Each number is 128 + 24 x the weight over the matrix's rms, rounded and kept within 0 to 255. Layers, rows and columns count from 0.

# layer 7 MLP up, 768x192, rms 0.387, rows 284-292, columns 0-191
[[106 107 140 143 126 100  93 112 169 163 142 148 112 140 143 152  80 125 106 112 163 155 130 123 102 143 107  91 128  96 107 106 100 157 107 148 158 144 128  43  74 176 141 129 111 139 144  98 135 114 112 113 124 166  70 122 149 158 124  84 102 167 134 130  58 176 119 147 169 152 129 103 130 153 112 134  73 154 138  89 169 149 135 106 145  45 140 148 121 179 148 105 139 123 106  84 110 135 163 139 158 116  95  83  92  80 167 120 149 170 130 183 105 103 129 200  94 118 142 142 133 138 145 108 105 146 113 125 128 159 161 102 117 137 117 167 106 131 168 134 135 101 153 141 155 141 118 109 124  87 111 113 114 185 159 125 113 136 120 133 175 121 155 156 135 130 107 122  86 139 145 149 149 156 132 147 138 113  99  76 157 100 116 179 126  98 133 100 190 144 138 137]
 [134 115 122 151 135 115 122 122 132 115 128 116 137 142 120  89 155 155  99 124 130 150 141 123 141 107 124 162 135 145 115 124 145 109  92 169 164 128 144 121 145 108 163 147 110 101 108 116 158 124 150 161 139 126 106 111 136 115 102 143 123 145 105 134  96 141 153 164 118 139 165 141 158 130 144 126 127 108 113 156 152 158 128 158 114 118 125 139 111 123 116  96 133 101  88 114 119 137  91 143 123 121  96 121 169 123 151  99 140 163 123 129 110  95 120 105 171 119 143 119  72 132 135 167 121 136 149  96 149 102 142 122 156 142 163 115  89 124 141  81 137 128 139 182 128 130 102  87 158 130 152 151 114 112 130 135 113 113 167 109 164 156 147 138 127 118 151 107 131 105 129  95 171 135 126 121 143 113 129 128 100 148 136 103 107 169  83 166 110 130  87 105]
 [160 175 144 119 143 138 117  97  96 167 102 124 172  98 146 118 163 141 129 115 143 154 130 124 122 148 123 127 119 151 118  94 111 154  98 121 135 159 164 166 173 125 126 117 117 132 111 140 142 153 142 158  83 173 145 106 145 137 142 139 145  87 142 108 135 150  87 105 121 128  99 145 139 119 129 173 118 104 133 105 107 140 153 109 152 184 115 124 119 182 124 167 138 151 119 117 146 155 120  97 140 149 120 115 108 115 140 134 155 103 127 125 122 133 140 128 118 130 113 125 163 130 115 122 140 109 114 139 131 111 139 171 114 125 112 106 167 144 100 116 128 124 167 168 153 147 103 116 142 131 141 106 157 122 123 178 123 133 150 141 170 126 189 115 152 132 130 121 147 134 133  92 111  92 151 132 113 121 112 123 127 131 105 116 152 125 135 135 137 138 125 128]
 [186 153 103 139 122 129 112 132 114 157 145 115 176 112 174 115 153 149 147 163 114 125 123 159 140 108 125 143 150 153  55 116 136 105 140 144  92 162 172 117 136 130 187 119 139 112 123 124 139 121 126 135 156 101 130 115 174 152  93 150 135 171 146 144 128 111 146 129 122  62 132 127 133 146 134 108 173  75 164 117 133 167 142 142 131 148 134  94 137 117 155 111 169  92  86 109 106  64 129 117 127 161 155 126 163 101  90 107 122  90  89 117  72 122 136 130 128 120  96  87 129 139 163 113 143 136  96 114 146 132 132 169  78 136 125 108 126 179 161 148 113 151 149 139 134 119 106 149 142 144 134 100 115  89 119 102 103 119 117  99 109  88 124 145 125 175 102 137 148 114 154 100  95 107 127 150 111 145  75 141 119 131 115  91 150 154 168 127 164 136 143 145]
 [123 117 125 134 171 119 166  90 126 147 129 151 123 146 121 157 160 127 145 165 115 144 108 156 113  91  76 165 105 112 157 148 114 100 166 163 233 164 135 139 131 141 110 139 109  88 141 131 149 117 120 140 109 152 147 139 128 121 102 138 102 140 142 130 138 140 116 142 143 127 132 113  85 116 168  95 139 133  84 107  72  80 136 120 164 140 108 101 147  89 122 145  97 126 155 114 105 135 178 122  93 164 107 143  99  99 109 108 107 126 115 147 110  65  64 111 109 117 133 106 132 122 137 156 176 137 100 124 129 151 146  74 145 131 141  76 155  92 122 127 103  94 139  97 130 147 142 166  97 133 113 149 159 121  97 102 110 141 144 114 147  92 123 101 179 167 120  78 155 132 197 177 123 151 144 126 137  98  85 160 145 130 110 111 101 119 100 147  89 121 101 136]
 [141 121 130 199  89 138 123  95 129 116 153 106 172 114 113 150 160 163 170 158 104 122 197 140 162  70  91 176  87  99 109 102 147 131 156 136 119 107 146 124 134 105  81 151 152 148 144 118 110 101 153 159  82 116  97  97 123  78 177 154 127 165 121 105 189 164 139 128  92 127 112 149 126 125 137 172 119  89  95  69 136 148 118 155 167 113 130 142  95  82 107 141 108  96  93  82 127 100 138 141 116 125  92 131 134 115 101  95 108  80 162 136 119 103 139 112 104 131 149 110  66 103 119 125 130 140 133 111 134  82 114 113 108 103 132 140 131 127 126 143 144 120 112 114 100 127 125 133 100 143 131 157 186 126 147 131 115 123 203 162 123 101 122 116 138 165 107 134  96  87 170 138 111 145  98 146  85  93 201 142 108 115 123 183 140 122 105 113 149 152 112 147]
 [151  95 184 134 154  86 156 148 108 140 128 110 137 114 114 136 110 105  84 163 105 129 144 119  95  94 136 105 152 124 102 144 151 122 153 129 140 108 157 167 165 137 172 138  94 161 108 132 152 137 120 133 140 121 104 110 160 118  80 137  95 154 106 136 103 112 116 141  70 145  78 149 131 148 114 154 109 113 160 127 114  45 133 110 149 122  97 131 122 133 108  99 122 135  80 139 124 113 147 170 135 149 145 141 141 197 133 110 134 132  47 142 146 134 117 118 119  79 106 146  98 129 101 110 175 157 120 119 108 193 108 141  87 168 176 111 125 153 140 146 186 108  99 103 162  75 157 149  98 101 136 100 154 142  73 171 131 155 151 119  91 146 112 160 110  99 122 124 109 121 129 104 151  96  81 182 137 116 163 118 123 141 125  99 148 165 125 169 150 125 120 161]
 [128 136 149 151 139 126 103 149 124  74 122 171 125 131 105 140 137 123 154 141 147 102 120  97 122 120 109 121 101  95 123 158 126 106 140 132 128 146 138 113 124 160 130 153 121 134 130 185 103 151 152 154 123 146 131  98 144 108 122 133 136 138 138  96 152 134 123 132 113 141 146 115 140 107 127 120  93 115 126 131 151 103 141  86 131 186 124 104 159 140 137  96 139 128 123 122 133 103 123 150 143 143 134 114 129 167 170 134 142 120 124 141 142  95 137 158 144 114  92 125 139 131 149 143 116 107  95 123 130 129 108 117 137 148 104 100 145 102 124 121 137 136 106 136 107 113 155 117 138  83 117 126 156 128 108 108 149 104 102 125 142 139 108  86 127 122 143 103 124 105 101 120 144 136 103 133 110 156 115 118  93 113 145 159 116 156 133  90 137 101 166 101]
 [140 132 114 127 133 134 108 145 129 127 143 142 128 147 126 139 111 123 138 112 133 127 139 130 126 125 115 140 126 139 126 126 122 139 126 127 144 135 125 140 127 118 125 125 129 122 133 115 133 132 112 117 141 129 128 134 120 138 127 146 134 139 132 138 127 123 120 123 133 129 135 132 134 135 142 141 127 134 159 114 114 142 120 139 134 128 127 118 141 141 110 122 133 129 134 117 126 135 109 138 136 154 113 123 129 112 130 121 112 122 120 116 118 139 131 139 145 121 122 119 132 136 126 126 144 140 122 140 128 135 125 135 138 135 142 128 149 130 120 148 124 126 130 138 121 130 144 148 135 139 131 124 139 148 128 136 135 133 138 130 123 122 125 156 126 120 141 117 135 131 126 116 147 129 130 124 134 125 133 125 121 123 120 138 130 140 127 129 126 121 128 125]]
# layer 7 MLP down (transposed), 768x192, rms 0.192, rows 284-291, columns 0-191
[[140 147 156 142 110 173 166 103 105 147 119 113 137 136 117 108 115 125  95 107 114 119 151 154 123 130 145 160  96  96 123 152 132 131  82 170  87 132 149 131 131 139 171  82 157 144 124 115  46 152 162 129 119 133 134 143 116  91 209 126 115 104 140 179 143 145 129 172  94  91 156 133 133 113 118 143 158 131  68 145 103 101 156 155 180 160 124 122 127 121 162 167 138 161  82 137 150 160 173 161 111 124 130  88 114 109  85  79 166 142 120 111 100 113 137  84 122 159 129 130 124 122 148 132 140 153 135 131 182 136 128  87 107 143  80  71 132 135 156  91 123 131 140 176 187 144 118 126  65 118  97  94 142 175 161  88 172 168 144  54 144 107 133 107 169  96 148 101 114 150 110 144 119 128 134 107 100  99 138 149 140 107 176 151 128 108 145 134 160 100 182 151]
 [153  93 127 160 161 105 128 119  75 102 127  96 126 137 149  91 161 125 149 145 113 137 117 115 126 145 124 130 117 154 127 167 106 123 116 113 143 154 171 147  90 149 111 127 103 122 117 144 120 128 141 135  93 111 116  81 123 171 126 133 109 180 145 145  78  84 133 165 136 143 164 134 108 114 141 152 139 171 150 132 130 137  99 127 135 164 146 131  93 115 145 156 113 129 128 137  90 162 129 125 160 107 167 133 132 149 125  92 106 112 127  95 119 133 132 128 111 113 126 124  86 120 107 179 126 146 118 126 142 116 119 120 162 109 108 119 131 127 131 131 125 150 149 123 132 124 139  91 104 150 118 135 121 161 125 149 157 119 140 141 102 107 112 145 115  97 125 126 129 146 116 128 139 131 139 113 163 157 119 114 118 127 152  95 122 137  88 106  92  94 105 119]
 [100 117 136 114 148 108 149 124  77 123 115 125 102 133 184 125 145 122  99 155 117 145 122 111 172 135 108 102 101 139 129  94  99 147 130 139 175 127 109 134 121 157 148 132 122  87 139 119 105  94 118 124 123 142 114 129 142 125 126 140 109 123 152 109 136 112 135 129 136 155 132 139 110 136 147 137 168 139 181 136  81 145  94 126 133 141  96 152 125 165 143 115 127 137 134 143 115 129 181 118 141 120 120 111 117 149 123 141 109 174 120 119 168 130 129 134 106 113 130 171 101 137 131 134 140 113 155 130 135 138 127 145  88 156 111 110 161 114 150 158 115 149 112 103 162 166 131 131 138 139 125 156 129 145 147 118 137 146 105 194 164 137 113 122 112 138 100 128 127 161 116 104 157 176 132  94 133 175 143 150 140 112  85 113 120 139 141 133 106  89  91 100]
 [135 175 139 117 120  94 143 154 143 104 109 128  91 149 157 111 109 107 143 165 122 120 122 108 115 138 172 111 122 137 145 155 112  96 153 136 136 191 150 132 141 180 150 197 160  99 123 153 135 164 121 140  76 185  75  92 128 119  69 124 119 141 122 124 127 135 126  87 136 102 115 151 126 113  88 145 141 129 164 149 156 170 142  83  93 152 137 115 130 156 146  91 157 122 137  96  82  92 125 125 155 133 124  83 112 132 141 147 140 153 102 142 103 116  98 163 165 111 159 106 138 144 153 103  97 129 131 128 123 103 125 128  92 103 100 133 155 111 148 122 167 160 132 148 125 139 144 125 164 160 132 136 189 140 142 123 116 128 133 122 118 165 142 134 119 133 133 118 127 174 115  91 140 117 163 102 159 142 117 109  99 106  96 151 133 128 125  92 129 109 112 108]
 [154 100 155 136 167 126 123 116 137 115 112  89 128 113 144 141  85 149 140 175 103 114 130 135  91 112 129 132 159 134 158 104 119 126 138 177 147 142 135 142 135  92  96 102 147 108 169 145 152 157  97 153 132 115 127 148 130 106 158 112 111 136 140  87  98 123  32 146  85 124 147 124 114 108 142 158 110 137 102 140 141 124  79 111 113 116 115 119 132 143 147 157 124 121 108  75 163 119 116  80 119 177  84 154 131 114 129 127 117 141 177 167 161 126  88  80 103 112 120 100 137  90  92  59 159  73 107 105 121  74 158 158 144 134 182 135 100 134 127 131 128 163 140 137 174 118 121 158  73  82  77 169 109 169  77 119 131 130 130  90 193 132 164 129 141 122 112 112 132 125 177 112 143 106 134 120 112 105 111 150 163 160 103 128 132 167  89 127 160 112 144  96]
 [ 90 134 117 107 162 136 147 145 108 100 110 134 136  89 106 182 149 152 119 142 158 136 106 128 129 106 159 142 102 106 137 149  91  96 158 142 122 118 158 112 134 125 194 123 142 133 137 127 133 107  83 117 117 136 125 147 136 127 138 157  74 110 172 123 152 133  85 163 174 151 107  66 134 137 158 127 131 155 187 154 161 134  97  83 119 153 184 130 173 136 108 120 142 101  90 146 170 150 146 125 111 116 137 156 108 106 131 175 140 138 152 170 102 103  87 113 167 105 148 138 125 139 127 168 117 120 146 187 124  93 151 136 214 113 106 163 158  46 158 137 110 147 105 134 106 117 141 102 112 109 118 104  99 128 108 140 112 110 140 139 123 137 108 105 176 129 145  74 111 142 189 130 101 101 129 175  95 166 140 104  82 151 114 162 143 113 145 131 103 145 139 107]
 [177 144 114 107 139  84 144  84 115 116  85  99 172 128 108 153 122 140 121 128  96 139 115 159  93  99 112  91 122 146 162 100 138 173 138 115 133 121 116 129 130  86 165 127 122 163 110  75 178 132  93 159 133 164 136 136 126 148  79 143 162 136 126 160 102 138 106 116 207 116 117 112 126 125 157 103 139 123 120 102 137 155 127 114  84  73 121 144 150 118 159 117 166 167  76 137 106 111 127  99 125 170 173 133 176 118 139  80 108  96 153 101 122 104 145 161 109 150 154 129 131 118 164 152 111 144 131 130 171 120 109 103  96 182 166 131 106 135  90 159 129 125 145  80 127 168  88  91 128 173  49  56 184 169 125 147 126 149 128  94 142 112 160 101 121 134 177 118  95 109 123 117 126 117  99 177 169  82 124 134 126  81 105  88 112 103 129 148 102 120 131 155]
 [135 121 125 127 129 121 118 128 145 127 118 150 143 107 154 133 108 121 141 145 124 110 143 115 105 116 117 136 131 101  79  89 109 126 132  85 127  95 154 190 135 124 134 120 145 121 142 148 141  98  97 136 144 140 126 148 135 130 115 134 119 122 161 169 141 121 106 108  62 132 134 125 125 160 149 112 153 109 155 117  87 151 119 137 175 156 136 144 141 137 138 117 134 101 153 127 136 134 158 130 107 119 116 124  81 138 160 145 136 135 118 116 128 129 142 137 137 126 135 126  93 163  92 131 122 159 147 144 125 120 140  99 136 122 143 128  96 135 125 123 145 152 157 105 130 148 123 119 162 159  99 130 131 107 132 126 129 136 140 151 120 111 131 119 112 151  92 117 142 105 145 154 112 119  92  84 146 101 156 119 139 138 148 126 112  72 134 172 122 155 114 155]]